Weights of a small transformer language model.
Size: 9 layers, 4.59M parameters.
Architecture: LayerNorm before each block, learned positions, biases.
Each number is 50 + 15 x the weight over the matrix's rms, rounded and kept within 0 to 99. Layers, rows and columns count from 0.

# layer 2 MLP up, 768x192, rms 0.165, rows 485-510, columns 64-127
34 19 69 53 45 39 52 28 75 62 52 59 56 42 42 71 50 58 42 41 36 38 51 49 49 24 63 81 32 67 77 72 47 41 46 82 48 40 43 63 66 36 48 45 62 39 45 46 42 49 34 44 32 59 52 54 66 47 59 71 77 53 46 57
47 54 55 67 27 61 61 33 61 51 42 00 65 51 54 56 53 43 49 56 37 55 52 48 46 59 50 54 62 38 46 51 52 78 08 52 50 49 33 31 49 76 46 56 38 19 65 28 48 45 65 52 52 33 53 36 51 53 66 66 65 57 60 54
38 42 55 26 70 48 42 47 79 80 50 38 34 61 81 34 84 69 58 73 69 26 43 36 25 35 46 50 54 73 63 34 30 24 55 77 29 52 66 67 75 77 54 67 71 59 25 42 45 61 58 54 66 43 79 47 77 93 46 44 51 42 75 58
52 66 37 47 60 24 68 54 39 48 50 40 48 29 40 59 45 69 36 44 80 41 54 59 49 57 41 62 44 63 41 40 31 49 29 47 53 53 66 60 37 50 37 59 39 59 42 56 66 55 33 41 49 21 61 54 54 54 41 57 64 52 62 19
37 42 65 47 49 54 85 18 52 56 63 51 32 51 34 74 41 36 62 67 50 54 44 61 41 73 24 62 64 73 45 39 33 49 52 60 55 52 37 48 53 70 49 65 57 68 32 43 46 33 59 33 69 66 19 30 58 56 59 44 41 44 59 60
48 56 36 56 73 60 63 52 69 34 24 53 64 44 50 35 18 38 35 56 41 43 46 56 67 48 86 70 31 90 49 68 32 47 31 26 39 44 45 58 63 59 42 52 48 40 44 34 56 29 42 60 36 52 70 38 36 64 47 68 83 53 64 62
63 50 47 43 60 42 55 54 52 41 62 51 49 69 56 63 57 58 62 29 73 37 68 54 52 65 51 43 28 24 54 67 47 36 34 65 45 56 52 46 68 40 31 66 62 16 44 49 50 27 60 61 62 57 52 66 50 53 38 59 37 66 70 52
25 72 53 75 41 65 51 69 49 60 44 41 58 49 42 60 44 46 48 40 44 40 44 57 34 48 28 63 53 59 41 47 57 55 65 56 45 58 64 23 54 50 47 47 56 48 63 43 61 35 49 76 46 51 47 35 45 77 75 60 46 76 45 35
51 37 31 88 46 46 69 53 57 42 53 56 35 61 48 66 45 39 34 58 37 54 70 36 33 27 45 41 30 53 63 22 14 31 76 58 65 38 54 52 42 56 67 06 47 66 41 79 58 90 88 45 40 45 47 61 39 45 34 37 36 55 63 27
55 67 36 31 52 45 42 46 36 60 47 52 48 22 48 77 36 62 58 61 39 62 48 51 49 48 65 31 50 54 67 48 43 34 28 63 45 37 58 43 87 61 36 79 48 35 75 66 62 53 48 37 46 42 57 55 51 37 40 59 43 88 36 81
74 27 53 52 41 36 53 40 46 54 31 58 53 56 53 56 39 61 69 39 47 54 60 56 43 45 48 29 60 52 62 57 20 47 35 44 47 50 27 46 35 37 62 41 55 44 64 44 56 39 37 50 48 50 37 59 34 76 51 57 52 68 59 33
59 51 44 60 65 39 49 41 53 65 53 51 60 52 32 39 57 36 71 54 64 75 46 47 61 46 38 33 40 36 33 30 54 61 48 68 56 50 59 39 36 63 44 35 34 44 73 49 82 45 61 50 48 74 40 63 57 37 36 59 35 40 48 50
47 29 41 43 36 65 57 24 75 55 34 63 54 18 64 53 10 58 69 58 66 80 46 55 52 62 47 27 66 47 64 70 29 36 54 46 45 33 58 78 49 49 31 59 55 41 49 46 41 51 44 17 44 13 50 37 49 41 43 29 38 50 48 50
63 43 00 55 23 38 76 71 63 40 52 19 47 74 69 56 68 60 24 44 42 46 56 23 54 48 70 45 34 46 42 47 39 70 72 64 55 40 28 51 16 60 41 13 48 41 50 60 74 42 41 45 57 44 35 70 36 56 45 50 72 53 67 68
36 60 83 13 57 43 30 46 39 41 29 62 66 60 64 40 56 64 58 20 47 38 67 60 42 66 38 65 93 29 51 62 43 55 47 31 29 28 55 48 95 53 40 38 29 51 70 43 68 24 31 37 80 36 34 55 84 56 32 47 36 58 34 70
52 88 59 45 59 56 63 40 23 57 31 43 58 10 64 64 44 46 38 92 81 56 65 53 47 51 42 53 50 73 68 43 39 42 68 61 46 55 76 57 55 48 79 49 33 36 50 67 54 46 44 18 44 43 20 66 58 31 48 82 43 55 44 31
64 54 42 58 59 43 52 21 68 40 77 56 54 47 61 77 55 37 64 38 43 47 61 35 40 46 43 24 82 19 72 02 35 36 27 75 57 49 30 60 47 66 24 30 57 55 77 66 41 46 72 69 39 77 71 20 52 38 38 35 40 48 79 58
67 57 14 17 38 56 56 61 77 47 51 51 34 21 60 75 60 45 23 47 70 48 31 52 50 76 32 44 38 42 39 43 55 32 61 67 50 55 38 41 49 60 78 42 54 60 52 43 87 56 46 39 49 38 66 74 64 51 49 53 36 44 79 55
53 40 31 53 52 56 62 46 55 34 50 52 35 82 55 31 45 31 40 41 28 56 77 60 58 46 54 25 79 55 42 50 36 77 49 12 68 61 56 72 24 43 32 45 55 78 63 68 73 71 61 38 34 72 31 40 72 38 40 46 69 63 71 43
44 56 56 44 36 40 72 43 92 58 46 39 17 41 48 75 55 70 47 64 43 45 40 30 36 77 50 66 41 95 60 52 35 43 67 47 56 57 40 55 39 66 52 37 48 36 58 67 49 47 73 62 33 59 56 42 68 51 82 66 71 76 42 50
95 63 24 63 45 33 51 44 80 43 72 60 52 74 39 49 37 45 28 79 47 19 71 19 23 43 80 31 75 31 33 61 47 43 47 46 64 54 62 25 46 52 58 74 63 90 43 60 35 60 41 49 83 35 53 36 79 27 69 44 60 43 32 55
58 46 30 57 42 53 39 68 55 83 58 52 50 40 35 78 13 30 71 99 55 66 38 57 13 42 67 50 48 51 55 54 53 52 58 51 16 61 58 69 63 66 31 54 64 32 51 31 56 33 60 38 16 35 60 75 52 67 54 64 40 69 58 42
60 48 43 64 57 76 37 77 29 76 45 56 59 53 31 53 54 47 54 59 89 52 35 60 37 63 55 45 58 20 70 51 68 31 53 61 38 63 65 41 39 64 20 51 40 76 48 78 35 39 33 40 45 41 54 77 43 54 43 60 36 59 59 39
54 42 49 54 57 68 39 57 37 69 27 48 62 39 72 19 32 66 56 46 52 64 19 39 36 86 74 15 56 78 30 24 67 59 41 63 82 38 70 24 46 56 45 47 36 57 44 55 60 66 47 70 47 88 52 31 36 42 67 46 83 48 91 54
41 42 44 39 39 47 47 53 54 61 58 44 52 30 43 48 49 58 68 69 63 46 62 65 58 62 53 56 38 45 55 34 37 57 63 54 69 38 40 54 47 18 51 37 73 43 58 62 37 64 37 47 66 63 37 64 85 64 53 66 46 72 57 56
54 45 12 63 48 28 58 60 28 81 50 52 56 45 64 49 75 58 83 64 59 62 52 44 65 37 58 64 39 40 32 63 34 56 53 39 57 41 85 34 76 49 59 44 39 37 48 41 53 45 44 67 43 64 36 52 55 41 35 34 35 45 34 66
# layer 2 MLP down (transposed), 768x192, rms 0.142, rows 485-509, columns 64-127
40 67 66 64 63 27 49 37 38 58 49 36 67 55 47 32 46 43 75 43 30 74 46 58 50 32 84 40 62 42 58 48 39 47 59 46 52 35 85 65 45 45 43 48 56 43 32 50 81 52 52 33 39 44 12 63 56 41 56 75 70 52 69 36
58 49 89 70 40 55 39 66 50 35 41 64 50 71 18 21 66 60 41 66 46 42 46 37 30 75 72 81 39 27 56 65 48 84 45 46 55 36 63 41 73 68 69 53 20 51 77 28 57 48 65 55 57 55 55 35 30 36 69 64 40 32 61 47
61 56 65 31 47 74 83 57 34 65 19 31 47 06 23 41 34 35 50 36 14 55 23 60 63 52 30 53 74 75 56 71 58 45 53 53 12 66 22 39 44 54 72 28 12 59 30 39 45 43 72 80 33 44 64 46 52 24 48 57 74 55 59 65
34 74 67 20 28 23 62 50 27 61 50 54 35 67 51 28 63 35 59 59 17 58 43 46 33 58 34 37 61 45 59 19 42 27 48 28 70 48 31 56 41 33 33 47 51 58 46 54 50 46 51 41 48 58 39 60 48 39 45 48 32 37 31 53
29 79 52 45 61 28 58 57 52 59 56 58 25 53 73 59 59 65 40 64 53 22 50 31 31 61 71 24 36 31 47 27 47 56 55 36 40 52 51 24 43 69 31 58 43 80 59 33 54 35 75 41 56 44 41 75 57 55 40 37 44 44 85 39
49 97 38 57 66 33 51 43 52 66 52 47 42 38 56 73 66 53 78 64 45 46 56 43 52 52 46 46 66 45 41 60 68 67 38 62 60 54 82 39 30 44 53 44 60 56 41 49 34 69 58 55 57 54 25 72 72 24 51 65 47 23 18 50
60 45 59 31 28 73 72 72 24 53 78 61 59 41 50 47 65 49 55 35 28 49 50 50 35 48 35 55 71 37 58 52 72 47 47 72 40 51 62 61 45 54 73 37 62 59 41 48 44 61 39 63 30 54 41 40 38 61 39 25 63 57 28 43
41 54 50 45 45 43 53 73 37 33 71 55 53 45 41 76 57 39 34 71 61 50 34 50 45 44 74 76 50 51 56 52 55 55 80 43 45 52 88 47 29 76 34 39 57 63 59 40 59 56 23 74 37 37 50 69 53 50 26 44 40 49 64 57
47 42 46 45 50 39 67 11 44 62 56 56 59 57 48 72 38 38 25 57 24 45 47 65 27 35 68 50 11 33 77 50 54 45 58 53 31 54 43 37 45 53 60 66 45 43 32 49 41 64 79 56 53 59 50 79 34 45 54 56 39 57 72 43
39 53 44 40 53 75 46 41 29 59 44 55 41 79 64 72 53 57 57 23 25 67 50 39 43 70 77 52 57 69 69 51 67 20 59 55 39 42 67 53 51 28 38 71 55 77 39 43 67 59 62 51 21 47 56 32 63 62 28 66 46 62 49 59
62 40 66 53 45 58 75 39 54 32 20 51 42 50 23 38 32 74 37 36 55 59 71 57 48 26 28 33 58 57 65 55 50 56 46 36 70 47 57 46 50 35 49 69 34 61 63 67 37 31 31 50 53 57 40 29 48 73 29 40 55 50 54 42
63 35 24 49 26 39 50 63 61 52 28 79 60 27 59 49 51 53 57 34 37 51 41 35 57 59 58 60 81 59 52 25 39 80 48 66 65 51 68 74 41 51 56 53 58 12 50 28 52 38 39 31 41 49 51 43 52 51 39 39 43 61 45 35
29 83 61 53 51 63 37 36 24 31 44 65 55 64 39 49 58 48 77 32 50 32 63 73 43 61 59 50 39 57 49 38 76 50 53 35 30 71 52 53 35 51 41 30 75 62 57 50 38 31 47 64 49 39 43 79 25 52 54 32 42 26 45 59
41 46 30 84 37 17 44 65 48 47 40 40 66 52 65 46 70 58 18 31 35 47 59 37 62 28 49 40 34 70 78 54 43 44 58 36 63 42 54 44 43 38 55 66 60 50 29 53 42 49 67 48 65 51 19 69 41 71 26 80 65 61 45 55
64 17 50 48 47 51 20 57 32 71 47 58 32 72 37 21 39 66 42 26 79 63 55 48 44 26 57 56 59 33 48 39 54 48 96 33 39 34 48 48 40 45 46 58 43 57 68 80 10 44 37 49 59 56 57 58 68 55 59 51 40 52 43 61
35 84 50 26 64 50 28 73 64 50 35 52 54 55 82 48 57 55 21 66 58 66 38 66 67 71 55 44 49 75 46 43 65 31 82 34 55 56 39 67 56 64 65 56 49 62 44 44 54 39 41 19 56 60 69 52 36 18 55 19 29 75 38 52
40 60 75 62 63 60 64 54 42 53 51 36 39 51 62 53 33 38 30 53 31 59 45 49 90 52 67 32 25 47 44 61 67 36 54 34 18 55 38 44 70 45 35 51 22 54 36 39 54 19 39 49 64 64 44 31 46 49 45 58 44 58 51 35
60 56 52 45 77 42 28 51 74 46 52 28 78 42 68 46 38 29 44 48 70 47 59 29 56 38 43 72 32 21 60 61 28 49 71 74 49 48 51 56 31 33 36 51 60 36 41 56 49 41 53 54 54 63 39 87 39 41 40 92 60 60 53 51
43 83 68 68 36 53 37 61 47 34 34 50 58 57 48 44 19 76 53 62 50 46 75 28 62 61 27 47 45 69 42 66 44 49 49 43 48 40 68 67 46 40 38 52 61 18 82 45 22 63 52 53 27 64 73 58 20 58 34 65 52 48 60 46
52 61 60 33 61 69 38 55 40 53 75 63 88 51 77 55 61 31 43 33 62 33 38 52 47 25 33 67 28 64 62 54 67 47 50 74 37 47 51 23 71 60 41 72 64 49 62 57 53 73 24 49 58 69 57 25 47 38 16 31 50 32 38 85
42 60 30 71 60 27 29 84 52 29 65 56 41 56 91 64 60 34 69 41 53 59 53 59 48 38 69 29 75 19 53 49 30 52 71 71 53 20 43 43 47 55 56 43 47 44 56 71 55 48 32 56 67 38 43 70 68 26 78 46 49 46 39 59
54 71 58 75 62 46 44 53 75 42 26 39 08 41 47 45 77 67 58 63 38 55 36 38 41 64 50 41 29 69 69 62 65 52 32 46 31 40 36 07 04 40 62 44 62 37 55 66 45 55 51 56 40 47 45 42 47 57 49 60 53 49 59 45
70 36 56 59 76 32 62 61 76 67 43 49 36 62 57 50 64 34 31 45 42 35 37 40 63 38 37 62 86 47 32 19 60 33 52 62 69 52 32 56 63 46 65 54 35 44 54 54 55 38 46 54 33 16 34 56 57 34 63 51 26 63 47 33
57 48 41 62 22 43 50 35 34 42 38 51 41 46 60 45 43 50 58 70 60 49 29 62 49 40 43 54 35 35 60 55 49 56 59 59 41 63 51 67 37 36 54 84 59 72 50 85 59 34 72 73 30 59 34 68 66 73 37 42 55 45 15 80
56 57 55 49 48 53 68 28 55 42 55 53 30 53 82 62 54 33 53 61 65 36 67 43 49 41 31 24 46 66 42 16 44 47 78 34 48 38 58 59 29 72 59 67 51 45 64 38 43 35 54 49 46 38 74 41 32 62 38 16 36 25 30 47